Weights of a small GPT-style language model, trained from scratch on English Wikipedia.
Size: MLP 1536 squared ReLU, 93.2M parameters.
Architecture: RMSNorm before each block, rotary positions, no biases in attention or MLP, normalized queries and keys, attention and MLP in parallel, paired heads, shifted keys, exclusive self-attention, value embeddings.
Training: 626M tokens, 4777 steps.
Each number is 500 + 40 x the weight over its row's rms, rounded and kept within 0 to 999. Layers, rows and columns count from 0. Numbers have three digits each. The size before them is the row's rms in percent of the matrix's.

# down: layer 4 MLP down (transposed), 1536x384, rms 0.0269, rows 1258-1386, columns 48-95
# up: layer 4 MLP up, 1536x384, rms 0.113, rows 1259-1386, columns 48-95
down1258 120:531486519510528584529478481494501530488497544508442437562514474500476447535476471595569535487496523502489545441552434530518488468511487482470489
up1259 115:429475488485458537520479441552535484486496534479527511484469471490481526502533456456467470484496511476484534468563539405500468503496502538557539
down1259 092:480521496524506519474496465511480471540483494552486520559503525430468453512497491518499510458507582475516447449465418466508471477470569439573536
up1260 105:506572484528415517476505466484492532469532522513467481531538499484510467532517435524393460486504448502473517502520512518485531527434480526558466
down1260 095:509457488503523532539520529608476492487535539462456425554531535580383534489449482453530538481497469433481418467528524506568483572566485520533442
up1261 089:443496506494491548515473570441577459412504510524480508554495505558460521585590510422531560463549501433472556468545471463465438524455560484526470
down1261 112:531483465520500579509487431477468530542486576501486476527483433576526426543548520519546502514444459467504531498480588489528523492484540476463513
up1262 098:471501529455547506454442520485528528526481468575512511491471473428454406524443520559491440567499501448523561479525532493584514481494467459550497
down1262 093:493519531487487483483529489521461528474491511503516479524553516566476510494410497525487524484510500515492505574510482452498472459442470507501507
up1263 112:517575514532528514523522540476514528540493529522536470581587480473475495481418529427488499461552478465568528616508489507532515506542500489582526
down1263 098:515526507529558486524574533447475504569462521436527533458491517469493483478438530490486510491479511448451531544511473557503543396533494517578577
up1264 114:499451495443497491508539459555582415450504463567476505496473486447546486538486531496443485538512482503542519544484520570553422494552426535535493
down1264 095:490532569524535533520477486483500506513509547485495518543514485520448545426545525493463503478497400508470472480511488555567501492465458466568535
up1265 113:461464465532535561475490563478526523530495482508510535462522423482494527555582502463525502563494524525526450530521458508495524448473543535484488
down1265 097:528546457479469505445439546512480496500437509571503554508505497561593495490515509576509521466600457524541432489529587463504504464507524501516424
up1266 120:505528524524528480456518448550483503460552545506551506424516493406542474497495446484459512507432468475472521543497480400552495557552541512459501
down1266 096:493478496507523550546487533457572513537484489542510549565439445600534550562430490490511530496501497516558425460596476471516544470476502548502490
up1267 085:522507536559542472506496515485496523564520466497482519510439537491526512517487478451479423571517518538511526432509568455573530526487483503395507
down1267 084:540476505523498464493504540546516458474503432503568556513484552521501462427518494551464521492416483525503502568513512460514547528473501443517548
up1268 103:453611544532509565524515533520508559527529470536538485449530513484443536543505545516463512589533522490459553511494480502545514540513473540484496
down1268 086:493556496520567538543429486478471545558522477503441467491522598536489530543426605488525496497520499502463481490436493508570451511526488543489473
up1269 100:523479542497452594421550515467483457549471433508536440494478472476497472595472491550478507536484495480498548515516498532555474461486508561433598
down1269 090:485554509523503446459500551480492492481431436570498505494545497466498500517502532509546507449459487398442554475532446536512502405474548506462521
up1270 137:494516487454460506538567514463556519462437469530485425540521502513496535500521557506551461436481637560462487503488434509511512454491475555461458
down1270 110:553556485585469528460496494540533546524423486508566469525493569529521511484486501399529453512471413436565548545511493503513530447460449483563502
up1271 115:499430506511466471510421622494460534463449519514483451535520521490501512444542463471492519557485528465464496492519439518473523491444546539463530
down1271 094:537510537493531486472570477547563484562587513510498500509493499514548459505474478452525549502469476494514500549482565553449521416526500484530570
up1272 085:537451498498471440495524484492546480486453513501438545466417490536481479555613496480422424480452478485559454480601552468527520562461550457595526
down1272 113:521527421590526510442513508555433527519546505481488579481498463489455483485514556551471557559453527514453492491481478586500486581526487483555528
up1273 084:517454523535434506498511492511457519502504546468409475484468512468511509544582503457429450542494526494448537505593500431460467561545622491465462
down1273 100:394474566500462501477503514553533526453434587531523506533494533543517492510453475522464512478523526546491467374458571446517470538498509503474486
up1274 102:513489501579454431481550479553469526395500540464491459553421413502502532539534517497473465473484473541449499461551486448591472539476482470516474
down1274 110:564509465441463554479525513504455496514507488517482537465482460492606519499551476476503575549522500536524525444506519543472474486525507471473468
up1275 115:492482504610510453501521479499495482496457570460462438506457455585470491521433533536429454526509497478493577467511512499483508437527489452487529
down1275 093:521455496441437626501485476477536485575486457490540472504460552489514487425490501530491526492464494506477407554438515506555449462471578475505454
up1276 083:479494497545507437448491440484484498500535436459439536545404474448464446534524503440420496553515463538510465476532508493477521468523555426510502
down1276 104:488515480531571490445572539483466495498460526491525562436470477439503496454474499518488453455556479485429536508500464500528494582498425580465494
up1277 076:492491564524497591508474458467472533494535487462471482451470473446462522568581504565450520450552517542535533511491522537530538478490523602537482
down1277 110:475519425587545540439551482528466500473494479511510534451559447523533486543433532483510472485493417503528502458495542400475514452496474514539542
up1278 123:456445466530513471489494564563492530514491541506608554557544491497466516576413505494467493533542534507492542448494537519528533450534491445519446
down1278 098:533557585470461497471568451488464462494438570453618600493478518510416494509502497512446469491503518537545413490472545471400538498582488487462525
up1279 096:445564536467483534535501485465565518480523464548454517522480486476449536364505574490419484476482488454486524507541615486508497479471547475514541
down1279 092:559465445523451493534531487480490565463456436434557497555507534549498551449512544569447500458557527485535531567527502459491530454523499442482523
up1280 077:566504460483509453500453510527530461528506529559521496498402497522428526511500565503475522568551483463473525450490582434521475440514451526560447
down1280 109:521489490515458484464498466446518474585514564589542437537454492560517460497506548468459462462511534505462489559482527524526508485503556475463548
up1281 119:471539502489512481532464520505493507479501481537444501506585523443423526627548435446541448517513502443541480457555500578504464510498565531548465
down1281 092:501544450498454537504438472574474520518528449467462460460536571482503543499498453462465465472479546547469473501489489488495622537491533416517540
up1282 070:501496513575469580533511449525522504487522503461499434473429527475528501541451539518426479564467516423519443504446499422496488514518484511572446
down1282 097:493500488432482507502534585527500490488572449534501449519527447462469534502611437428509589455451492500434562528551482542471530449523485523507554
up1283 083:504457493655473525482543497480563453502499555440483465460508515487477470504444516506546433526548515490447495530476538549644541525446443499484493
down1283 097:502475408500538521531497495500535510441457514526534535544471491467549538589572500574522548451534541474432605492493545455505434506553594488494471
up1284 086:544485517513542489558527474527463601473579534492550516412468512526516453493488490527500537491457536510527543496515569450562494494480507550504521
down1284 096:562491501505467499531540507449451533576538448516522468475545472495501519527516510466489481541495485516529543467540532481482462416486454462583497
up1285 095:471549551536401488548494492527505464456490515511526508553479548528438495507539528510498523461609561456516506508485477532571510436463464475513581
down1285 090:505524489510461511549472530481532510458507482527459544562571532490487545482495476516577465453515573538539514492532538484471479514518443475406549
up1286 101:488465552577494570488505567530552454435469520566522571509425457486509600526468464484447478528540512533512506477481478485487467584441507571527464
down1286 111:554544447438579456534500533447493511530526404494444560461531525537455506460458459508491468474505482477489452501526472435471470521519513510544520
up1287 133:502544479489466570565420576472526487532563495506509503459517476471517428479575476456470522490530460427508596468506430531522438488443573566568516
down1287 104:486514488465499504478576451452511572480495536556520474500584521528504584499462494464536566504500427492524484498480495518506475483539430485513470
up1288 116:460495573518468554516518463548511468489510541496432493415506459421483525504559568539447462417521492418441473526469513532559506475536492527461469
down1288 092:570498525475531494498434526496475512455438463523489439568533517478542504473520450497471440477544479491560432477508476411432515415517467449560504
up1289 074:483465441576489461496495491489534508478530529511486461521406439561468510506511481571432469576565570507488540449590501527522486523504518410456495
down1289 104:452508551544545544477430477528475501494551484537452483500527517598448412458431410468519532456410423536500451556491468502518568495483528463439549
up1290 074:474503500454499527510518482427480506459540520436496523483377511467451585520506498486447463508533483501500610462573503495540464485459512502523497
down1290 100:536492614537491566532489550483447487434434497462599457517506487430501537464520470522530522486534469498515484522494477503528506432539503517431490
up1291 069:549526451482474418577481456460492422528480506552452518539499434500459496478554461553481520501494545487543478504533531424563489503563504576458526
down1291 087:505452531538489506480533483485528532512420439521540518530512526489486478529472499489526494477576485442536482530479503536438518532491516497476442
up1292 124:513563481469507447503514457518445449502503546478486573467508586543402553481430442529502515502549522431541510512552478453505499514485535578547515
down1292 101:513500439401556450447501461450569467520499447550562568527445487498444452475494548543495497495586440518447501507512519491471539565525512476511505
up1293 081:476456463597479468476501530560463504510510479452570501400441464474435450542542520517493538486463486590514489545489508490488509488550511534553527
down1293 096:440538504520452448445500507495527504530476473527553489477460496557501503541399495543526429414525543533530501440501454454499495501501509568606495
up1294 088:465484399552490552575555461539499475543563536535483452487487520535535472491524479484527505469521478512481600485478454499444489518504610509492493
down1294 110:502501507524506548579445509503516479489426548536512466548587455498442501491581506477539457541494523561478428415519436483466516577470490500490500
up1295 076:530485389513483478473442477444503524518462551511542508471520485506532455523519506544418488475436477499527466441558467448487563489530531545550486
down1295 105:550523529484433456467521510485454526523505473465424527492458553454512551447479520435425495534468473491481471575529539476517378527421533495511452
up1296 078:511466516558525506507501471495510545494529490525548515458471507462452545528549459509429475450496446512483544417529490482568487526628533495524493
down1296 089:468501476457489505575478491518517526506496494517546540532507459494512453513510539395531498601475509462559444483597504568421466481490511451509503
up1297 119:539506502484511512530544498535472500558516440526453566449569438477434510545462527492434553485472469502476521435523521520527498508530544518524474
down1297 093:413483520502460488604455545475588557443482481450543484523536509482520551537518442477464516485453572480511558543523505512480526425579523506490447
up1298 105:481472516435377482524480545512501457517483502521517456482478513458552488520523537475506509507480458458497490542495471387486527483499516521575480
down1298 092:508443538419428489467487554467472488538461538469474525485509533439555500579557513498452499474500446459500483539440527467456497464515555515530491
up1299 088:446487523577508526452537558517491508459441499505529455458545522571445534493512513494423499479445479520534551463479506473539532542525513473555515
down1299 112:543482534532536418541483527497457550496509412553415501529478532452524462496533459499441489464499470528543551544487477522544450508499577541496532
up1300 116:594500516496453590501425457506529559529483585549489492523456525522481555518508493449502579544544495548513572532513456472496521498453544578488514
down1300 101:497511528474469582471460460498487488532498521528530477557496593522545446509540486518495508478496442558523518541448464520438530564498502535490520
up1301 118:529510495532559404526545490485488518518456509469520518487504549503433471565507490503488466521540486532520491435446470424547501490507513524482568
down1301 090:465517564507493565471524495466579449465519457453490502400464438496573514443434549541551521436578553475504490488505467507506479553474429480504480
up1302 070:438431467527440483487514475512480428438467517505508490491456554498432457516514493572405505530524481522505478508549507500552452515473556471514404
down1302 083:483485475484499563535556497545488555493566476585523533487489482553487516522498475468456486482516481492499515510485518610509516455515428508482537
up1303 095:478455465511472536568563448487555527507523527484553453519470483475459425523492463454390493504538451513502531408484497482540486490532491500540479
down1303 113:513511511519527500528479506527479531477468471529413535494529492572514477499540436567454520534539555574531441516458501528467585522554515484442449
up1304 098:477466452576566448517498510426452500490528513475476477467436512496485510616517461474465434526495437520421537495564542518460466500480473477513445
down1304 120:510473496521486475488482480440551500492523513529530541479509462532487501501448531487471469492539532458480387447545554512564487564530530538493557
up1305 082:469475505530531474524496440478496469472571522563467513489435481503480540549521448551510462523564430497480476423509463521563463555472489525442473
down1305 109:499487487439437531463454518574453546532599377514525527526444577460515476516471431534519494532484477427525465495509516479596601537546532508502492
up1306 145:486468440495509501490425516516467476462517568429523447474482472537490427529442498474489579458541453501523489517597470513479445549489519494453495
down1306 110:539501483452435521488537525461505500443520465483512432446438490482521523462435564511540462511500457479554521482457517469518478434448577499497539
up1307 070:421441493547516504498512473495594447442490526441469533523432460536531527523503510438478507566552471469478557504508510485500452489552496321561493
down1307 094:547487441381538499535483519510428518536492473517528539582505509503504443506544496491456494492511560584410496513481512455397600457475505556476497
up1308 112:487421460451514540528480551535461517478532444516483453504498506410521519579475509537485476502538445513489506540441565482544562478509495554543430
down1308 097:440490546489479522516447542480501521446456491532499429491446594478461483515566496485459548500434441517455504491460561510488480532464512511529484
up1309 128:520463596578482542458530481456513443432526482474592475490550409450472530491509561531533499476529510481463461546558517577563490484561478454484501
down1309 104:546540478504548465601509453504417418479453467475446509494534512515497449460549471521473479511520460565483576537492540495449534530526506504489504
up1310 111:423599549555470535450476493498506508525589494524464466556486500531490486529522574450415528429458504439476552489440525486499463530512513532501416
down1310 097:501558438444502584534512490571442608470461499507513546482454455492484476521549532471580508473487475542512532491527503494490493525480546508482510
up1311 111:524496490507547519492552505428498466580485515495471462492519574503452431557469476485462463497469512520488440456529479512522525503551562511471488
down1311 094:509473536472490597504579505495500498474489466510450512534556568487547476496516511557531515514499499530487450529482530561509465415548529479465514
up1312 130:502460432546462425518467514467531496534544482497456548457525515437490464539473498443496444463566523469562529523493475477509564518527441528491498
down1312 104:515471516542494490526543415474534425522445515538508566567555514579543561494489529545488472500473514582556488507527497470503502462476471476469491
up1313 104:467506500510480514533554535537521482472496500468506475501477521508484469600486549558523426449482466403508500447504529445436525480507524535480525
down1313 095:496517517543523506492500526476513523489474476480466461522456495454509579510547555612428476471532494579438411496491448438484456529519457495508565
up1314 119:498505453535570607531472453527510494509521475535411505467435471468468501577443504482488503524493526533484483552484456552605547512510453458462475
down1314 094:510526522451547492470569454411524498515560492529492526495465514491549526475538533499579546504506566541497475452537472462568464550456542516511585
up1315 100:396473586482468538439414480544589496473559465542516413494515425471454512512405505534564550466546476503509530521511437519543503395486460541492496
down1315 107:492455489455483567478450421561557476464484442577523420564517529465513531503428508507536550454515481520545511544540438558510523483415552576473509
up1316 080:472500483478486519505583562435550434498541492514485448555399454498422504465517464489537448529458480508453531493520513460508456530469538448484503
down1316 122:620473504572487487541475482538461505500508509470550572492561521526527491460526568493463453502529507515493507519499448533563530457505499559501512
up1317 083:476548528489427539469499522478495511563479455494502405471426440508575513518469499480455489547487537504427499432519488522477462457533475535515514
down1317 090:499555502536479572485475473499506430476467489519503539454520413584505521506447536508458506450482455490440541489502535522464504455520525540509481
up1318 125:564440519498482550565552495502445489590541471531481452574543503501543513462561493585502497515396520527482495499553526515519470554544549475436492
down1318 102:560504473500500432443437493511517489526527529477519504455496433497479434550503497496553485568515469511480390480477428474452511493442486438492475
up1319 069:515525537501501485612495502513534502425499505475495482497524440496404443520591469547443466492527426544497553500485522492511525523461500551460496
down1319 098:491505559507463486555456442434506510508434482584526500507576524490530553482461578515472527502448500493491462483560570486477540462616499458508544
up1320 098:482559465544485527474508529460521442496490427576474435544526456474443551565437490518494554433505528457528520505561498504572535474467402381506501
down1320 094:515512502526518530491529562462477497566500470582450493505517468471486484482458461534541563479529607461489516535575524484531503493496475444503518
up1321 078:473446514500509509564487525502572557460491525550472461532465472495519524577518478516444496515507473564483495457480567485510492478537465496494553
down1321 102:435503503486475491535503557551517526475519593485508522519578482485479546500492524484569413508532521530572507454494522473520475521489504484500549
up1322 117:547519438486522552515431532532548471458516596558523556519553515440409448544492553523439526520496468505504498523494538498559580463531534500457490
down1322 096:470577498511500529505498471516522483398540537507464553447529549575447533496464472511513495478454486506558546506509451438496502556507497556526502
up1323 078:528500482569561510495514484434548508508512502543519534509482488458473576549519521517519504543500514486491590395483527454486441514510476459554437
down1323 099:486481506488498522521520505544523516509514576578424499529510505519532422502578482556424443517494471540515486543517554572459479545500557474474494
up1324 148:459512548530499507506522446514498477492603485406501480534512549495513469471593545531513539482507497498475522465544477443437563470546520485432555
down1324 110:451457441450519584461495523578531506527498451514464517547514521524536494588472488494540527524523483468481498519504430495486529542507458540481515
up1325 068:536522502534476444474463532399507448439496455564498432522432517556489448554538440551413500502529507535457651513465511465521483518553541503469442
down1325 093:544443516506549513470458434533557508518560485514465519479563504437513530516422585473469409505522514543506572503544514479515487497485434476513506
up1326 108:490534515525516495603542452516511522504483451518492546420494443490440492529489454489449509590590486455508517512559538540488548456468507477532446
down1326 090:502468528486526453444516469488484455511544558467481486519535602433475558530528558428510575514507476461470513562489498559490531496529392477491530
up1327 084:474482404497532481510477480508494499520447496451485464522444531526399595493453473507424506531532553480526480510538462488469497537552475485527503
down1327 107:503528546523533483406428470549525528523441571502517564490514482434504512573541553541596512454463555539584487512509482498502499501489492424571604
up1328 071:458441462550520530494507427460394475473530459499509502550499454493425504523575483548474452480554513508452517478506521439567480523442535477481468
down1328 100:520517457490522514542528488472475543480552495569574509513431465501509514464532490523455491496539456568538492559520475537489466477529490460476522
up1329 116:594469545475493552475554476542602516497476438578521432499515467385500491519483489472533468517523520539549468538509530614581510553593487480493564
down1329 096:420568473501525437516486530547468525569515498466500494474520493497527449520523425531502508451498481559381501459453515469424534434507533507505445
up1330 081:461500446533579515510542448422537506498536515496473415521492419530488519532568546503524383495535485439473612501502531475492468587551518483529442
down1330 097:518470437445555544510449497497474493532542487476494552499464505489476432530518559606496475470497494488507557505527497474522469516487523434459456
up1331 126:522539564469412480504569509523531471538559519545422420530520481523517488463516486478500521480551463547478465469567476565556497522570518514469488
down1331 099:515482449545548543430447544498510500557467471465540485523485463532482491499471550485514514542449511485527506532468550506469516456453480488455523
up1332 113:498538517532470508423434499539607490524503507503503478499498449537466507445567525411508494501553469481474642522469560531508452463527584535487499
down1332 094:546451461499493468530521495525488486500531457453502529495595451477463547542577475502525479448536433523446535496514577556457524537452546448484568
up1333 114:487450614499462497472595511592528452447527522558562543579535479553426487478491580429454448437568601535460531510507479571455511422556407531500453
down1333 094:473457589552549567512470495579493402542555426447494477550510553495474515431509528512535491465539410563504461530430464481445439465544459575533529
up1334 065:444428538527497488540527497482472516439502494540507506554525484582413561457614582527505420538543533510487548471506516503486450479504542532509504
down1334 084:504542453507499550488508487466473517454526486518497530468501433498474513544485476432446481449496481439521536503467453490522512485502539472549438
up1335 088:518520485460467562496517446468505462523519486450517460475484448454483510543584470588515526517505445488461578488508500516567479543501527523456472
down1335 102:470429519569501459511443544489564578450463469443502484449503515527530542548503419537506532406485501426559588488584495453549494430550489566527474
up1336 108:449545543478510501553516501478463401569563463567481512524440457552490462468511528517520530524493458537525523506499546527520534549503523456486543
down1336 097:466516501488407557615476442455511387520509538474452546495514479502532483580449440547453519521521558518463578445469423518524482567519491517560508
up1337 085:522462460530475492490458550466527410439526524510461422496538526503463532545497480508525403588554511563496512515533519473532504526550465528438507
down1337 100:423526451451451457490484409448552614512467511538519472479521490421548535518504440505490584437437508486522505491524518502501494488462490535514515
up1338 116:545549560557518473468502470456442526567542558583590542521530501519491449471518571529490488558521442501528604497484507548525517425503514519483501
down1338 100:454522488587522491524525462558463513554516505527535481485510522493509460527564513474488464489435489470561489505533489488525485492467506506474502
up1339 088:467471507505522482571498427474545441448501495554506442520483471496425464532543445493535532572571452519573450492503465490598588522511524420532446
down1339 094:540601497463496535482497560428526533442548414461523542443504545444513512500541462517422500486477532406481467446509449486525518488508502492518547
up1340 117:486567477504525478482526536538475482493504537470574501465551507480495511503526536565480573564542488458508505453543470563513520423554508496483512
down1340 095:424505489529514506492525470557511469491480466487529489439519522486520567466544480513541562475504454408487443434494495516526566439491530473529490
up1341 099:527478469393556449458480467491532504442440483515423529569494427475451501527508540461533433512592485456502516514586477526537482552531568482504461
down1341 119:593503516524453505439476513373381507572477519507488472551483441426457452497548524501499524435526485528458489533490430520487490454529471530472459
up1342 081:581486559490538553529528474430534488446563501528474555510428437524442509471419464509476482538582484511500476492522511512531456524456537453520507
down1342 091:553537494482535570494529567514485465549482398445526445418594529496556450529520619493505439511450537594515493499434565505509503503469493504522479
up1343 102:528507465579508521479501451479538571451515488508473481491443516470435501522519482454454508592500490493481462465527502529462494475528508509491502
down1343 121:544430507441530471468502549522510494473532519484503550533524443551501463501535450490528487569456516493519401576463528470485469537491506442509515
up1344 089:470527512517516529452536509488502504567495443491484514501545510513478550467501506527432582550478478478445532455575491479476560431559585476539487
down1344 125:449443521492495607591553492479551474521526455506451565582526503534558466480510469534449488464478586481512496487467552522485556569485468518498477
up1345 131:528548525524491457478418518503563459526491504494514466550508569450440450539514577458540467482577441567534458469512468560503473500595528524382486
down1345 101:563497494450506542484554503530455501434535564461453491504480413481520580530400472494406543557511519468498521563528514508542528518470495459498420
up1346 072:491486479570509508577437455521498495524514468491510483477494431586378538540557506521454597556514539459417495435542505493564527513485516459478583
down1346 079:520487557599533513572551544494452524501445473525453534511526485501486506589541504502474575481523528495501517564543508497475497506459441480479476
up1347 123:548565512422455530452474548491536495513442436483461464517502451547488496544510505499516486534485398431456504531500519545433522534522543571496471
down1347 104:527505468503568493515496488458513599466454489509528524435528532611455505489487537530461519472519473467490525463554480581516507479494487572455463
up1348 078:439497441528572512537537432515499491481542556495450408509441440512482498618521533423548471534496526534542465479495478435511465454441447471514494
down1348 100:506506401427473492520489529566546501541488520459438562356464502534525594491527524497482473469536505483557512525491484499547483546458495570500506
up1349 163:470585488552420531558486526533573496533538493523493514461484465502397473588549432500525458537472519453453475581467569517494570500530446419499502
down1349 116:487525513503480522475445548617508468514477580492557513483470492510493451422552484531538560549507491487540505557486503438511587496422523526531460
up1350 104:490522441504408493526536477500472558511558493576525535454563510514518480560478490527425477506497502512514487479528460513536510562491436466514515
down1350 088:501464558497465492491508514494446501480485579530554525508538580556512468442482491497540622400469482477530512477492487502525480496479444480543472
up1351 083:534463554595509501502530552529518523525457478530509531524467449512487549542529494488550476516470474499473536575493514501545515515485545485436529
down1351 104:524504498524522508498485478467543506474508434580558564492529449429487526501478488621567498502481475436508495641456548530446484534551449525510538
up1352 103:518506460493513484468490502481563577457454468546578459532511503509456454479456549529488444459498516493499535488521494531502496480451501446520434
down1352 095:565453501493480515494472473549574499456504518540554514527497499506542460499497500515537516459510511530585415499469482474504453565460496459541497
up1353 149:418464519474507518488574501517498469469540511445554545508509437550489455506475539422471477521511491500496515509566519503547483411455460541564517
down1353 110:474533495493545543521522472508483490485434450475563527483528462562521517522421559457498501454508464560522493534493511606537478398448483537510451
up1354 107:505534476536527452561514466537512532508524531521521454531522504463431534495500503560535595480497495503553585490441436533502499517473478485470506
down1354 090:530507429458472571509552482463534502514528541451544507558512534521464485509518519575563519478492489474520549493537494521463502535490574533527468
up1355 065:513467392477596497480425471447535455494535525494533461475404471533416531628501482534472476511456539503536552520512492519499534401456506480522452
down1355 089:578504476461462587539516548544531484468494473485518570498510554488464419430496602515503478466456476491484488487533449489540453507476459543469488
up1356 108:489528510529539516500518503465476529532422496433503525491557495509408481483490497508479529518550512442496499491459504482439504501484502538506555
down1356 095:514477516488511540476462497497524503529449539362513532503509535525523487469539533427492506534495523491451545525456514459407489472486527518471555
up1357 074:538475453567443492530539567511495403453464487494482499510521492522545547470458472554502437489570492563475494508479514557482497464506523502482583
down1357 089:491502512529497497518481484562528581539563531510578614490492517458534583438484528476458551455489542428531467458516470555480497475466476545415507
up1358 067:513465470512461541463487434495516481402528477498508543532561465449504493556464497425490421501588512473514498491529510485458563494505520541594581
down1358 094:482525542567467502489524612511497513529447441556431495452529544531523518537417517474540507483484450504566497512395532434497543571522471483421571
up1359 122:557482441549498521460532532485505484483499520503518530459500512392460451522483526601477466496547553490499520487432468496499532510515535455540509
down1359 097:492513519472530485463502445496552456468491515510433478463491557496481492451467514504474500526541429475578540489501561563495516556530509488536524
up1360 119:479435473573453499459464478513487534457541483470470508548524483520467478475495556470563511545540510474513464489532467521535500522501516496485515
down1360 096:454477492461587528473579487528506463493513458438517461506505511495560469520527487523563426482544538489481467443508487567451591485458435521517542
up1361 079:460467483509487510563558482506488425484446529446489449605403469541407483569557442568475508509457482477492551489551533552506441513550491487509506
down1361 086:473475490501533532560472468515438489445500552555483516477490506443502576499604465573523494525429478490446455548503505493564520509547456517495606
up1362 064:539460524500498521469565481440474500486570489501532426547489509522447555541554494499520525498572444497446550517498628425581494491559536513490527
down1362 075:526484403419482454498544463498480502445501511518504467576444496458509514521515516466454528511516514551486470476508544494419519464480480459529513
up1363 111:508582511580515522555498544523508531479547454454536452496502438483463458486580459567483541614571457457514457572474487500513415457451528506486505
down1363 093:567438499444581473558502486416490468453502443433517459496572561502471524491484587490479497490546527510538522525594478455476470541511540506528522
up1364 094:507475521568443483495521460425575499389476519496418462562531551503463576495451488528453473618586383500476515490553513496536446512481490563518491
down1364 104:519481515586513513519537498504511477513523449480470519436447564455586475419514564530547509530467573465512476548511468528408517571469458502473494
up1365 082:466491510550471519479552497541515456461542506495439563481520511522487479497530512478558483501516549422453496462534544544630481527535555482429510
down1365 090:505496386457506508547486547466426416543456438576503432516507534528583458540469485477482520521538460529473505504482520520514560446472481484454467
up1366 090:600390473463406488440465525491486520485457500560522472493484477489444572483538575499505398566515458451469518424540486478568454600534447508444493
down1366 114:535525494486505502532530474529558480544493427504490541525438492541493549473473513498453524408512521508438481436506528470533515453515517448497566
up1367 080:589452412534533536486500476448536473528507508484540526501507408526408476517508502568484469571467484510480517539533508515554406514514507542483455
down1367 091:458483515535465490472473474533461502484520509508482464497498543449484527451459518507521510463463486519484408532488513514493525483543471476528467
up1368 116:477494559493598434498495509480571551545591507483499535492544441455467486488522574532487483482497481406472538495522533500570513486578453521516493
down1368 095:474477530525553534482578531526544522504582477528517483459453545496446481461511529611473495510470390437478421454462498538537473450491471434473543
up1369 105:469437502510430512534476427546511505533504524481482472479522479426437497542481531442472526529518491456493472483566519528532597520548541474438495
down1369 096:457477541576416524552508529459451524492557596497534512504519486530568440488539532523492459487488517535597505501475546495516478528487526491497534
up1370 080:562500442442547507475478488496566496484427501529479502459500502461459557573519431497532504484556529557453494505492517498570511479496479471539400
down1370 098:468533538530496539439465572530503501523395529495461491494511504498561490597487505517464575512525473422400513587463525497515527477467469568450515
up1371 128:506569497475475499498499503511525454507496588571503458502492472500511470510539503543463529512570508474566596544427436533463517571422612477425549
down1371 107:470526536490584496495516388530452531470450563531515484530460563455535490461457575515522452469512532421543487533444459543445531538484497492456457
up1372 112:500557504519465579452432595460507458506489481512499522483457564505513485507459520455584455481464527471538469467512520512475545491549475519497504
down1372 099:547592481581563479487541552458484465461522473458503491515548498491473477452536528460483553494485467452505512560513452483510532471539455544417580
up1373 062:513478426475514494494476468571512463458498470469474481495513512526519505530543490487468485521530449616471499461481581443596475540489541503503391
down1373 049:518533508485511470548518501460448525462522476531494479446588522480532531507491545485483453562556527469534454535502585510480494521482489490505510
up1374 144:460506494528526502562545468442521522513487508581568527459499485490516572464551485520454456595464464517480469535446453515438460516488485524493465
down1374 116:468472551444449460463543443473454470507494477499549493495524575449537551560534546503554514529533554473526467479491470527464523546532512516499541
up1375 093:450562488506502516542478505434521495447580507485482573561479528536480516534506510494464442558570467472550526466527526534513501472531538482518503
down1375 102:510472465564559520501528499446488541509478511523467497547512496500448465480541466521527474462462498465516493525421549475531466492491593487471486
up1376 122:475513521534504506552442497499509472493589435509439523484530521547466581425503511511480471513514369523533559463433499493531501438503453488495445
down1376 105:443492507474494438561477485503511453498505447560539506482478495465535517559527377473505413415515474423535531520413511492518558558479548487445503
up1377 108:473546540510470566486490514467465549483465490587548489477526515538549489581480531534595500503513523476496571517537463555497502443586489548503509
down1377 097:547467517569452564567529511578471563530455503521524465464505491585487508491460465545451486487509496527480540494534523504419454505481524553521454
up1378 114:513482512538443544543476507565464477491536576456523526526459515472546597483571479486609475547490479519521501510509571474560568492577452501525496
down1378 093:552552511464531525555421454574418462434444516447508481571533523496559602503468543481543428476448488541485533537517540421437538499536489491516432
up1379 089:537501501487449505501447471470506434528521533485507542580364502542422535503498520478456509519486516481460548497458563511493515510526569523497551
down1379 114:450552525509612463476542476470478522446528467482479465474507500509557440448490542417526571509468483545462556520473452537502501465507512508464487
up1380 098:517558485519499470501398574545549429524451428465454502454488463449452515528501486551509506414586551490477538482535468517468458511567525588476538
down1380 092:428509562439487430526457539494468505496518506501498571486519433537516500545507524514533527435441494472477530503630452483573437491511499610508558
up1381 128:508418473542500516510489495543517449525497506519405448487567472497515491487503511485424479548497496435508575488504500461512477465524571503487510
down1381 095:479466493466537483484459495488449568472542503508486546475519455476564527508416519519553523489514527451528533568467514531499512492496457490498478
up1382 098:517498430558455569533507505459508447496471522437421503499523537522514479500547464567459432548570441449527530464573436465504521429458535518485473
down1382 114:559605525547512562505485508537525475444497538498533508476529550496593601518533459558526440464466451427479481481532519504512468462411455580505518
up1383 084:552471417582417430496451458432536499491514491507456452487508470491496469591473536511480466568489543545462536481480453453573492495451491461558498
down1383 091:541482453433396505482479458477589507535508436550535484473541529502499488434516509489489456584506463473494449489516440517539567520509487542500466
up1384 069:538516443503481458457541484512502446556532424518433505508453528520482497574500506498416511498485501497521539460530530490542437467493489535485465
down1384 097:549491499497468526473429501475564518511488500507494486538521490496497608521522572506573572447506517510497554460459460511561487541508451539524490
up1385 083:505477506523486504487550466484498565457516526607498487467486487519544527482572524495522468505565472533560505478470524485520452485530468443537503
down1385 115:444470529530545439490442503541477499481514476480502560512551459483459488551521474402537505550451552556435607530498515442512534523505569529452480
up1386 110:486457535456544480503503518475548446419484572530481481513536488473489485483446567451511479505580476553485575538511529500489485438565530572480508
down1386 091:522514627499463494488531449550457450522593467508446463492541555500540491506580489487513467485456465519557441492466512435462419518511508464439477